{"num_attention_heads": 5, "vocab_size": 2048, "batch_tokens": 32768}
Each number is 500 + 25 x the weight over its row's rms, rounded and kept within 0 to 999. Layers, rows and columns count from 0. Numbers have three digits each. The size before them is the row's rms in percent of the matrix's.

# layer 9 MLP down (transposed), 640x160, rms 0.0847, rows 492-639, columns 64-95
092:515484492509538446494527494494523450479539490511505480517496519499518499543517503528520507492553
097:521505525504519561518535479545522553528532465524447509503486502506465484510510461465487487483524
097:507486507513459541521513482518478473466486459501542543494441489483505486469503511501440549480483
102:525495531536515540486517526510493474488523505502517494515497525513491535473463482503536516494456
101:529479515495478496541480531470485495524490488501498476500511483465509456495501493484484498509494
086:508527458508503500531484492514515490495464466503450521522468474451518508494516534507538499516491
102:455502486506463506461527520474540518460510496529495496481487448455536478552471475477522493516505
109:497501504484521489476507523523466507523496499489516510494528536503535495506474455476524510497464
094:491511556520529483470496529528503508531507459521512526514529503496524490511451460489524507541491
092:487487494511514520532473492485457513502495540510506473436522499539497491496478533506512454488482
106:504472516475485508468497541525507531487518509532531514506486504491524499513472462518510512505506
093:519489515449518480546476499488516485519479518498497496531498505563545516482536488501483510497541
105:519473510504473490512544553460487489508481487519477530469502557454485503524512477530504457495533
110:491522521544526462485458473480473499491494507531583464518536512492472492496473485510489489478515
098:597514475507528527523551523513512484506502507510477486490458473530488525461457518483509519526531
098:510486487536481533518579492455501455487499502497550536470488535497489547487487537492470499526557
104:474486515528503524512510478488456535516477538474472512517489461534500474462508448490519499440504
108:494494537491537492498530529488469529503483473543489495450504515491568554524493495529522490525486
102:531522468494547504498494516509483509491523475535496463487457517470481520476472480497486480476509
107:495452486443534500508464515511481490495506499449507481529466492440479484519556471527498533467484
100:472543446480481522506522523519524515472474527537516502509476541517502502524484474476520482490512
099:440455494493500483486492511554501538519512473461504526500497531525513488519478504547533488499494
099:459524533452467501506491480496490531525498485534509486507463504465489519475508506505519506413488
109:544527500481506502536515542539498443472553462528546502490476470514496489474519515509518461466485
105:473475497515510530486516482496502461461518483485464487489549523467529506449491477506524528484472
101:476454524512467486526514489489489470499544530495498489522473465512453504549506483511489490529484
095:487515510527511517513452535468505491479472474496465518515506487465490445456542491477476534516520
097:457493484497483532465461504545517513544505493528499494514517524476525498504490509518485492447487
103:537542517467504517525480514502487524528511496468515486490510506498471498448534434519499532533462
105:526515491502532533460498482506498524523505473480511525500548519489473500571496500488500497514501
092:505527548476481472524504515530480492524508483462475542501491496513524470508552544497540513505500
100:496494525551526475528486529478537472511527532436529495516509480472480485510488503506493496502522
103:506494497504542502513447487499490523532522548500521502474487469500552498470500492466512505506518
098:502541492528527470508449436479530478547495517483506477493469504460529524491521510465503528482521
096:435503519510484543414495495530519461478498492545478520516530472500528506492514488507466531490479
101:480499533460468476539513500520533515506491504542536493458508485519480461512504500477490509534500
088:493520502531517495535520480535507467495503459483526501478492510518491504496546492483510569493461
114:502518475473499517508492514455531467539539500497527512545459474473454484536532520506501484469531
095:500507556506468469485526476472511530492527537506478532520521533500493512499561516493505503509476
099:484531461487466496467500496468486528488529471489458496442545479462539533547478469468486475495485
108:490520546523474483510502522461500487505529495506511479480504524521491489489523478552469460546553
095:507514497570509518506501482495559516548508504483530557492474525521498507503505506471453477514482
095:540566484512470531545505458471505532486471504504473473554477552511532525475479526529518510477511
104:494482456523489477473509473502483499522518502483498519504516510497487512464578519513477488473473
098:472499499481489489542550498442497529550506478525504521489508503509550501483491536441483505453509
106:525494512491467493480465480456474462536458494510496507535532470476530422486473496492484512504548
103:497516487457490481497497522483517477486489533502481524498500469548458521509493483515502474511546
092:468486494492493458497506506476506538455515501497517498511495512496502499505475490543566531527492
093:539562486502473544502554554478485491501520503522514513484531519512467497479463486455551524496486
109:514500521503506504503508533431510489525479509524510538485515527509471466487519481514520435510503
108:514503470527539532473501529487502506458468501506529487500486478517510499507516499512525506516569
098:560465506514500487476466527508483520495502500468497510483479474507547481507506511489464490505494
095:492560483499462530494509464520462470529502492506469515510503482445518553507516515470483513492491
108:516517564492491498470478532491518487499510515487497508457498477490515521480510485491498513503493
097:479465460485466494499495467483474515495564509514517509513551516487543479498508508504527505533501
097:527493520454481488496548520480505492484458514472439517469512508504512506467527528501509517518528
102:538531476492494530492517516512528518465479520460473549520496563518493467490528514509508495534520
102:543492506503482519519526515480501473510540493498492518497482487546532513484522481480515482502522
080:512467523514462486519532506509542528511488492502509529485491512497553552465510497497503490505508
101:463484457496504505479497514493526460470506495477443510539467495539491490442547521496531518503509
104:467516524528517517520485550498519515502490533492512514520485476472529501463568485479514534503486
106:453488471551535481484521477504524528481482502518533482503503505499500472489489489532535516544521
105:489490477503479525488494487518522493517513477508484478506485484512497495482485484512492456563486
097:500543467465516474503509505542447506474494475474530541491535518503509442512462497490480504470498
087:521478554475511504534516496471480509506487511494519480525429483503453539500506491500513516507496
101:482522523517501446515468507480534491495518500504544495523501488475546492493480509514534503480460
093:529471482517465548516477484470542505465489540514473464538485507473508505502486513498521520516521
096:544497599487491495446492508461542492461506529461526455504510489495484534487509518483516455556526
103:503516521483480521452501537533534514511508494470526496521490473506500495483456503554504508538474
093:455535508546512546503530520512478485463464526515499471493509491521512524479461513480500469513458
101:479500443509529498497467536489428473516489500518527526488487551493515498466489488536499526493475
103:498515526521504565530492509459513485511521518471511510484469535496504508486492521496550502476497
086:517495484535503498516486508481539500492538494508503497533503487516489541477500510527497456503441
098:523463469497498515485475487525538490516504483490462469526475467485503489525485504506528503469481
097:456485536508543548504463513510462446550502507501464526493530461527482479536449514485489512513466
107:516502518504479547518450507514499487483472519509519534504498479493518483478515485512492508518505
101:479486516480471492499475542536477470568531500463425504522523480546514491515494490533488512508487
096:507513486539482467495532487471525571529467531492527529492516497548509519461505491477493532464538
106:547493502498482442537467495457498508537437518529499512499485474484515473513515497478448524503490
105:504481453522529486537493483514495520524469515524478516508470477481510488484518463528519500522487
093:514529488518480510533476509455506497502472498470485496460510507498538492485504506500491448476522
105:481523488496514507480468499468484504492496478511506523556486521483478507521503531530485475495497
092:572517489505465486518514509502544534532552512545494496505496466513500512462509491478522457542460
091:465506445483495529498513524476497489461538565513494516508469514507507480501517485507562491542518
100:484478495443471471509501514522496510533469496555495519507467472511534557468477490476556473527502
097:539508512518446528511475476491520494530525509517501449483530485471526466480491520472519473505431
108:485492502477498484476509498520501517460499515472486498493502507541517484542470519470464552482487
096:484464495490505508534472506491492505514465492493471443500487535507505550539493533535526541478473
111:505492490556507542486478457504499502490502520472506494458492480469513489490469511481500545481504
101:477511533508468469485515449485490501478504488483521443515505504507501495538527549527517513491475
094:497499484461561459526496532494526507478506497519493518504489523523498492490494555466497501543521
098:473516482498500486510510521507493468489490521466523524518513506522518479488527494503499475497528
104:489512519500484467477497508491489518468487514504503560486456500485494562514504520466526518508486
099:511504550487468495475483508547462550499537505495519504456505479511502501502522474527527543513453
100:520509486483510491508496467514441512453483483489499512503486474521507493509430565530489546485471
103:535508508451553532527481508488513526484492523489499525523476478466468517525524517529454461503487
093:523493550483441490485507478484493526477509488518494528533511514489464500498509483482517465466502
098:494483447519522506451518532552447478532502471506522467486530525485497474541526496498470508519470
094:547518540525471542478536559476511505468531501522534483473483512478520536509475490528498501530481
098:486530494521513465493516515527490458512484511486521525513538509480536513459485489484459494497480
108:507516485459517484520455508488469475512481516485498556531527476541488528465511501511534494484470
101:487481458534491489562548525502473511518525479479505548500487515541513529530474528473467490541495
103:489505479488514497499515527511481489504497520504493501490511455515502495498500525475484456504467
094:506527531536487463514499489503487469511538545496447497566518479499494454488527500498513520501471
092:486498462449497490507515487507530478481533513508470494503454465526501444523511546500529534438447
096:474483495509467517533509530465506499403500498496540527496493506512439511507489497505535529505489
097:499474518464484508503455501528494510511478498544480521494528539523543487533528425513480482478495
097:474486468504447523452513493488581498501519527486454529494530502476523499494466536491493505501479
104:537515488485492483521528482488497502517521504465498535483474479504509520521516514475491459547414
105:501525512485468527496445479485499495527514492540508471553487491526521486505516533500479543478484
103:526509495545529484483482518478484547517496505524452475544493474473492460497532520456582502528489
105:501520492499472505456498518527542476498450492510459469485486477468517505491524479489502461522464
098:497546446513497517506503523521528500475475481504525463501431499516466525543464482516531489552498
092:517530497496549485497472506524504493531534509514485494534486485453530500443495525461517433455470
102:472504509506475513477511490508518510536437524521501507511445488498515466496501482513539491512498
104:494470475481486518488486509511513479501528499521544479530571484471488522512533468485528510497497
097:496512530494478507540486499504499506443488541529495514490499478510468484483476493511517520499491
105:501468467520533488476514516506486466497509491554479499571494475523524487495540475487539514525474
101:493520474516465489517523513506496495467542506500541515517543509506516481476507528501509507481500
100:517510497477461502495514508511523498504499454512516488476498512469535476503532480514501503523520
098:516520532481505526511512504460508473540514521540512502511521487543513547480459481519529584506479
102:481516509527513510474523526507499487409511490515479534510527474475509461464539514489533431566470
097:522517487464506531498543485544510474478452470478469458489490447501500488533515473486487461542438
107:555473500469480508517536495515528485516491485489498553486523466538549524492492512472490532535556
084:507488474522476512496515517493470486526473508514496471518484495488486526517476475494497483494496
099:498476530494482478477499489502514507517483493465518488504558553492528530488516477555525534522458
103:491496494494471471520496528463534505545506525505517489545485470446510497502482485456458482518486
103:543471520459480523479532506506415521479521511494472516571531472489487505503485500538497509505492
091:515503474477496527536503530483474505456473513539506496536476514517520543477469557499517525516535
105:521481471483494456507533517546532498472516494497521517481487496505464539544509478566505482469502
100:515494493479503528506534500485481511518520525484472469544477493511524521534481543457489536514492
084:540524515508487490505517526506530552535551499553500487505492470492513513478508514492521490552452
098:529504517506494521467521468495505501534518474531508495471539477533525506519507536467451499522529
096:491497509496455501453480501507506529443485543491502491509488493531517476513479455500525471479497
107:488533508511502515538484479484478527520493475481492555490502509480486460499564467517482496509479
098:526522521498535504463485468535490507477512502507474500465511518510507517461498479482503484513442
109:480518518453529509477501453500507497450504497526496514511516511527470528470477515518494507519488
099:553542555497563477487529492443516526481507447546532450498496445498502481521470484467461511523500
098:490519453522487506529473510513511452512520494441484510576502540483488512521541495506527472495513
098:532495513506551506476516463499504452463522509514447525496526452484477538468498504544513492531497
091:464463477491488489511471486489535508512488505464482501515450479468535508502481473492515543530500
102:474471483518501469508484464521508549524515479514501505487514498483499499491480531526500507488482
103:465491478466485530474517498493486524513442477500508501548482567456476501455488518508512513500486
088:518479486460488527510453488475534523512449538524492468511512473510531487487478492544498537516534
106:536498527478494530463523519529429491530518472535529523517480520495458533508507488494438473491497
103:458537473455476463535514556521495522544516484515495486504518500531515515488515520493510481514480
105:459545480485551539481500513506467528522517482472508473512484523490490490531518499512542476472489
102:498486491507523518475467505438525483508497546471510523543482499485508509489477479528533448517531
# layer 9 MLP up, 640x160, rms 0.222, rows 493-639, columns 64-95
102:497528513485455489463488530483501526545502473473503538470476481496506542508501500503482500501527
099:526503537479525525512525486515524529506436549514513534530493527493495473512494529512492512473485
105:534471480526492490505512487512479525461523469517474480470513513534490492479495543505509527526528
100:446504517480510484476536493522466521499506511489520531478468508504514508499518482502534511497510
092:537538562493470465481524491510485472496469474467506467476489522539484513512483545515484485450525
103:496506478526511485540478514507485550470509496500497504528529489527503501475505490416490541468488
102:493508453496514471481519489520504488482506485476502490499543507478506492491487475483508496522448
099:492488447463518507486478574485531528480476488513529501489498506461449539482479527531470536487540
099:525526475526519496500514479516521482523491518510524477447497511508461481490448519507543562491502
099:454539481514520540508450493520507495481504478478500505490522540510480543515497493501513486464505
093:499482501525510498466494559450513471474529521508527538525472490501460480496525495485501474492474
104:491491518481532510512448519512498486452460502543509527498515500488510504527490524454525535451483
109:479462456484492521485492541528468486512505505494530546536478509491504485501454509489489498471480
101:538527516518509469500475501493502508517504514477467532523533534530501539472506521536500454532499
106:481466486490504520495504540510478521483504455525523510488572469436531529536502525528456513501531
107:524496498503493469464490532516493464514466514500507527499465550509465518495527516505475519500487
106:484504545536500454503473527552512508531547496524458514506524528489537523513465519536495542536494
098:436508456514515517513485528488467485509436509465514482568501442505493474497511465452507493492540
103:506488455506537518449507520534489449501489513481496509499500501498506486462518485541501498463489
101:519473475458538461514482503495507519489499510497515495465492473514462488472510511501501468497542
100:459475514497482458505500514576500543483465501472514519522486470442530496487493507511502492486496
098:496479507486522476459518523524498487484447526443477492530507519521488480537467510493521526501470
113:533498489478494510481424519514530510511487491498511541546500491522494517523469502493497536490499
100:495465480475502558482513499496529475501482469450517472512523489482532495510502478493469531540492
093:474474479503559522535497476475508453496487480536484485457476479515525476493497542470455530497463
102:501484539529490428513491526467504496507487474470515478493493479501441491474456471495491525487523
093:465533469463492490490540529513494499487483486458504492530529501511505488532457527478492538516536
104:514486436467541517509474513464513573477494474508484495466535516494519473501507482527480515462462
105:495533515495495496515505522505481509491503504520541501470519465448504514517491512504549548470532
093:507455503531484471476492485492484441534474525476536506515490483467488489497475537543460525508480
101:500444504510508506484510489560501528499476552509527461510516489601498526504504540513551507538532
104:510507450483487483494507497522472482500487541493489523510570469524508461483465522514507520477490
097:460511511503515477493498542492483501499486527505506523555514498533469463576527509479470492501502
091:519506440489550524524505513489524556476508524530518507530522484478524503491530502512472525532488
104:485559499517491475525526545515500536497507518502489533547451465503486509506534521490504492517502
084:499484492487478540496485502485520480506504495479494501510505518544520501515503499540502513499508
111:513500542521534484526509492521514486483496528490505511529500513498460460489485474481495514527481
094:472516518492520499526501519500496527490536519493535507486516499524490522516474468507512504511497
094:487436505545468462503480504480499510460499491503512512521492492463500467487529554458500500540513
098:492479500503484503503524493486484481499501471461480510468534499498450499501512495487491520515514
101:481498485466497510529549524507500493507501505436514468482506488533499450507489509520470524460506
091:511517509492540489504523573512490465476497504498522478505509481471515475520508484525506489539489
108:506469462492575545487509528509508485542522481527480526508497485485485489503548496471492490501489
097:464504530473505550511507547513494516511460491487540515498454563492527497509492444530505518471495
094:479504490487447536529537488475496491487515471497511495474474527510500518503503530516497488470473
097:501469518467484504532547502479482479527491463499462529480481477507509464535505489470484483473494
103:500471480522544469501497530501530522494513517464473506486488509500485520542551489546515494489488
098:540515494501515517486490518455516490480503507516494488492486492491472504474515544524466510475498
106:510472461483502536517519465495499545454511491497521529508518547529483466513465506467510533446502
111:508510503501511509483513477522505529500511553502501460514539495530493497506546506481553492493542
108:483508480472512510508502504512509505522531558509551500485509463503503503497484516507477501456459
093:476519474540534517460515506520535537510464493470498481514532524503520479553502484495498530496501
110:473495476490518504535512507485484504518481505499540468497483477493495524495497515467464516541497
096:488474502487514493539451491497447514449504481510491514474443483515515498508528475514447486488517
099:476512530469527489535485462487455499474481457497558494513485527516512472536527520489461472483512
098:467509484454465511503515481506523513490517501486473519469529484451483539457454498510489509452477
097:490496529509490547473496526531478538504473488532450520474470532513527499500462481502486512506493
085:490533520537527511500505491496474480548510520493482539530507490478473458504507488519512480408483
103:498458509532543516521537507523487492456519524512483501460511530522489466493476475458487498505520
107:451516480454488531518495511469507494474481496503532536500495478446480517471475467511570564466522
103:494507470447466525487506495517547522521532482505506490481515529504462467499476530492540520496524
096:450479489467512543495490497510508486458481486540508546516521488475499522525518462477512525475491
096:506484472538473538485502530519496515514515485481502501501463452530454521504523507545529468525427
088:502481525471491457488518483473511455478468482508495478549531442511512470492536517515505461518527
098:491498499520474519474484528502487514489483492527434480523507506509510495492536498471508508510526
094:493520523518511458502469502512516501515518517491488488488488514475507481459488491450475523506507
098:507482488509505502456513457507546491512501489506547473477497556502520510513495514526508532467520
097:486525506516535538523494478502478516491490508499538538459501503522477511496491465469498501483525
093:482489459516494513528474527474496566520496465523473531478518442508470498515543511493485491464503
088:509464484501487519484476495460478519510500483541512519467477526540481525508503511570495514501447
106:537505549498520502508435542518518478539514571483569518493498483520479508494473528489508537479524
100:510477480486538494500482464469507528491479477478497438469493502549466513506440515520548474460498
097:466495524492534446509475517497516516505487454441464502486528522507462475542535530507515513498493
092:521446487446555514533470534501470475492521498462510508520512465507505509523505520512461460493503
104:500501498508534503456500502497500482465512534537443507513494527478500460510546528483543534473508
098:501543542500509522476502531506489518506521519528517539467552497501515501535516513557469494528510
093:520503457514503524510519497492521474490508485468542510502495546491521487511521487492494513526516
101:515475513468521462560519516477477484444489489473467495539489479501511524481458525520471531430505
104:484498501516518505535483517513487489487515495494519504547533500522496477416523540469486534522495
093:463497511470524517492487520462522489473460518527501587461521508497519497532489486488492503481493
101:483529554507465458553522546545487524489496540502466524471529507472521506501498521498504450489484
100:499501531501503510545508491540508513501490511513497471501522497477503490500544506455497464488504
094:515512496506484460490485478523501551484518462509538456497527483540459510534470522532464506517497
102:518518478495505461447459538470508497470520517522504532484490485504519492502481550531538498487514
097:534548509506528511509539493538471498517515484468497479483518536520487489522453528481540522484486
105:535480499524490502509526504525466502447481502503498523542519501480502509509509468472465502521495
087:416495489511493525507516494465486528514496471483501541525543476524461526486478462527470522480531
106:497521506518505517492465493484495509476475512499479504507483558508527507457484497477524516476496
102:465548520494490495468528474485514486513471481528520497488526498489500482541474486526423467505478
094:544470474478510517505507517477493474468501520521509494513514489534571489483500510561491491502462
087:476527523499467527513566541493465505494507504500539510481518473518456505478478484456486488462511
107:503493515515441486480483483511493493487502514537503533475483523478495514508502507501501509451482
100:481476506543500504489456526514473510536529491530501498454473498496479482531464460475487531476476
099:491483506540464464521571571482500524490483485521473510486530505508545531470479525494514498432518
106:516505472531514505456489492515485476537481495521552527486530498527475450459512516482504511507493
096:456467506492542525522498487525531500522495512511530509530574513445516502478522532492533551501484
095:513487482516517562505531486495507521499532539499494497553523486537502473506504527474539552484550
097:470478467512499502477478502546498517477510499473544490487453524515501546518558550499458538524515
093:489477523522492497476491497530448525498486533465526493531493461486483498486566536500522524505486
110:489547537445533494468441502560494472488547488522529533486518512492480519497535513484521533448481
105:494535531496552495487465507513493559519486520526479467497506487524489479513543468467508490481492
105:527502503526526506485523498529536461507479535531485522487460519494495475479485499517525549465461
103:488441540516493509506515488535477494484496524479501466498536476517546449519488557441524516518495
093:514489497525537551511503479493487534533519503471520520536496546481484477537506510507525536473485
093:484517463520582501463498529489528537561515537521497498503496535528500510494492496511507534497495
101:506480483469531486492505499468517483502503504535497484536499499469495480490501503510511520514463
093:492494502482494483496518513491551497458469476551504550484512543486506497532493523478460491499432
107:498479526495473507512492507487509504543510480467508495478496519519503445512465485517431495490495
101:500461500538490503534471504533500514472493489491467536505520492506529523491519506483503493522518
107:491524532526506463468514522553537498544511517536548503463494499530483535465496506524429504470473
108:522524471537520470501510506495524514488482510494483489505520579494495492509528483511486495480503
093:492475447487516548558536513486474473498473497497497449493453504536442458486461496469504482475498
095:504486481540456511488492500489544517518513459467525495462485492508461509497553517503471505474479
089:490516485521522512503509493511500482506517455498530496505546503494470511474432516519471453508520
102:528532483551506501495521523539515515479509540536455472525508538509491501508489526520536506500489
101:492472497513536514509494471443496486487510466465487471490485504486525522515486493515432537517471
096:484487479547563500474549457482452461436516545487473525521519548478521516529497535478442500526475
105:513517527517498437492514503527508554487501483509453527488534492521537530531502516508480527476485
092:510530536534514519516459543528475500501506489487512482450516537508514512505509476506502494508480
095:459500481533488500506484488523465497500476462575508518504504486497482493490470488528498538524505
104:488523469493505542476509552485549473523516442508431518468492505526473447501488480533476533492498
102:512496518477530474510508478491512530502534509537452560479559518531479485512474481498522535501470
108:487483502531486508504488524499486520476482477496523456497504483518451513480485527504470491467485
084:528521501521450506482490516532465486491509518492515473454522505521500505481559568512503507509526
099:536467450463530554540485503505503519502502500549531558496533482494481559511469510485500537485491
104:473453483511517495507490512559554502465529484507452517496542533510471507543509528547533531515513
108:491512509496518477538481499500499527544522456525500506515484475483463488474497511535484538505504
091:477475468500514501509472500513474525482520523524496468503482498467465499470506538472435505502501
105:507547521497492562550505524512498466493462471503504507493504504476494491481477491512506496436536
097:503484475509535480516490527500523509527448468537477460461526491515479466480533452520506484498517
105:498475526515501512539484497521483521518517510552485480494508498477535491482536497482483519497496
093:487471509514504530503469500503495501413484499470510503476548479506490515522539493497460505517490
097:501489479486460472509507503458501503520529488522460474476511495536502518508473546553537506449497
099:479448476549462489488471505490501497522499482455489473525499463547485524539490514447463470525491
103:540497523564485523525489470508502476536457499532500459525505507491457476524525485507479533533481
105:510506537495521509437525497521466471490500490501528481489509536517489465464489502483513584483508
100:498499496493497520499539538468499515504484517491528462537488517488546501521503519490460481511498
099:488541538536543523464514495468516518551483504509490491510530547467457487524486458542510523511496
100:516472489499554532484492498518502499524461557485552527462490474491497513517504489522447512475502
095:504493484538471517467514507484469499494489454507517513528500479504460495513546498491479528532508
097:511497489507540504528533563490501488467472508532473508460500519511518506462500516524492526470497
100:476497513518467529530530538519493498478511514520523481502546528531504475510536490529524550500485
095:524502527555537519499498574521507490508544443516523543499503498528484472529492460512473455506474
100:518513476488515504500466490517480500511498511486517515505535472486485507541473513510533520495511
103:447508528537521499449489539458503539502482492521499502471476496515505519501544535486534474542527
105:494431489497505496513494501537484538468493484514487485459531488513482537538534524491447501482441
109:521498520479492521484497529466543526520485513488542536493456473500484515506500539478536531479520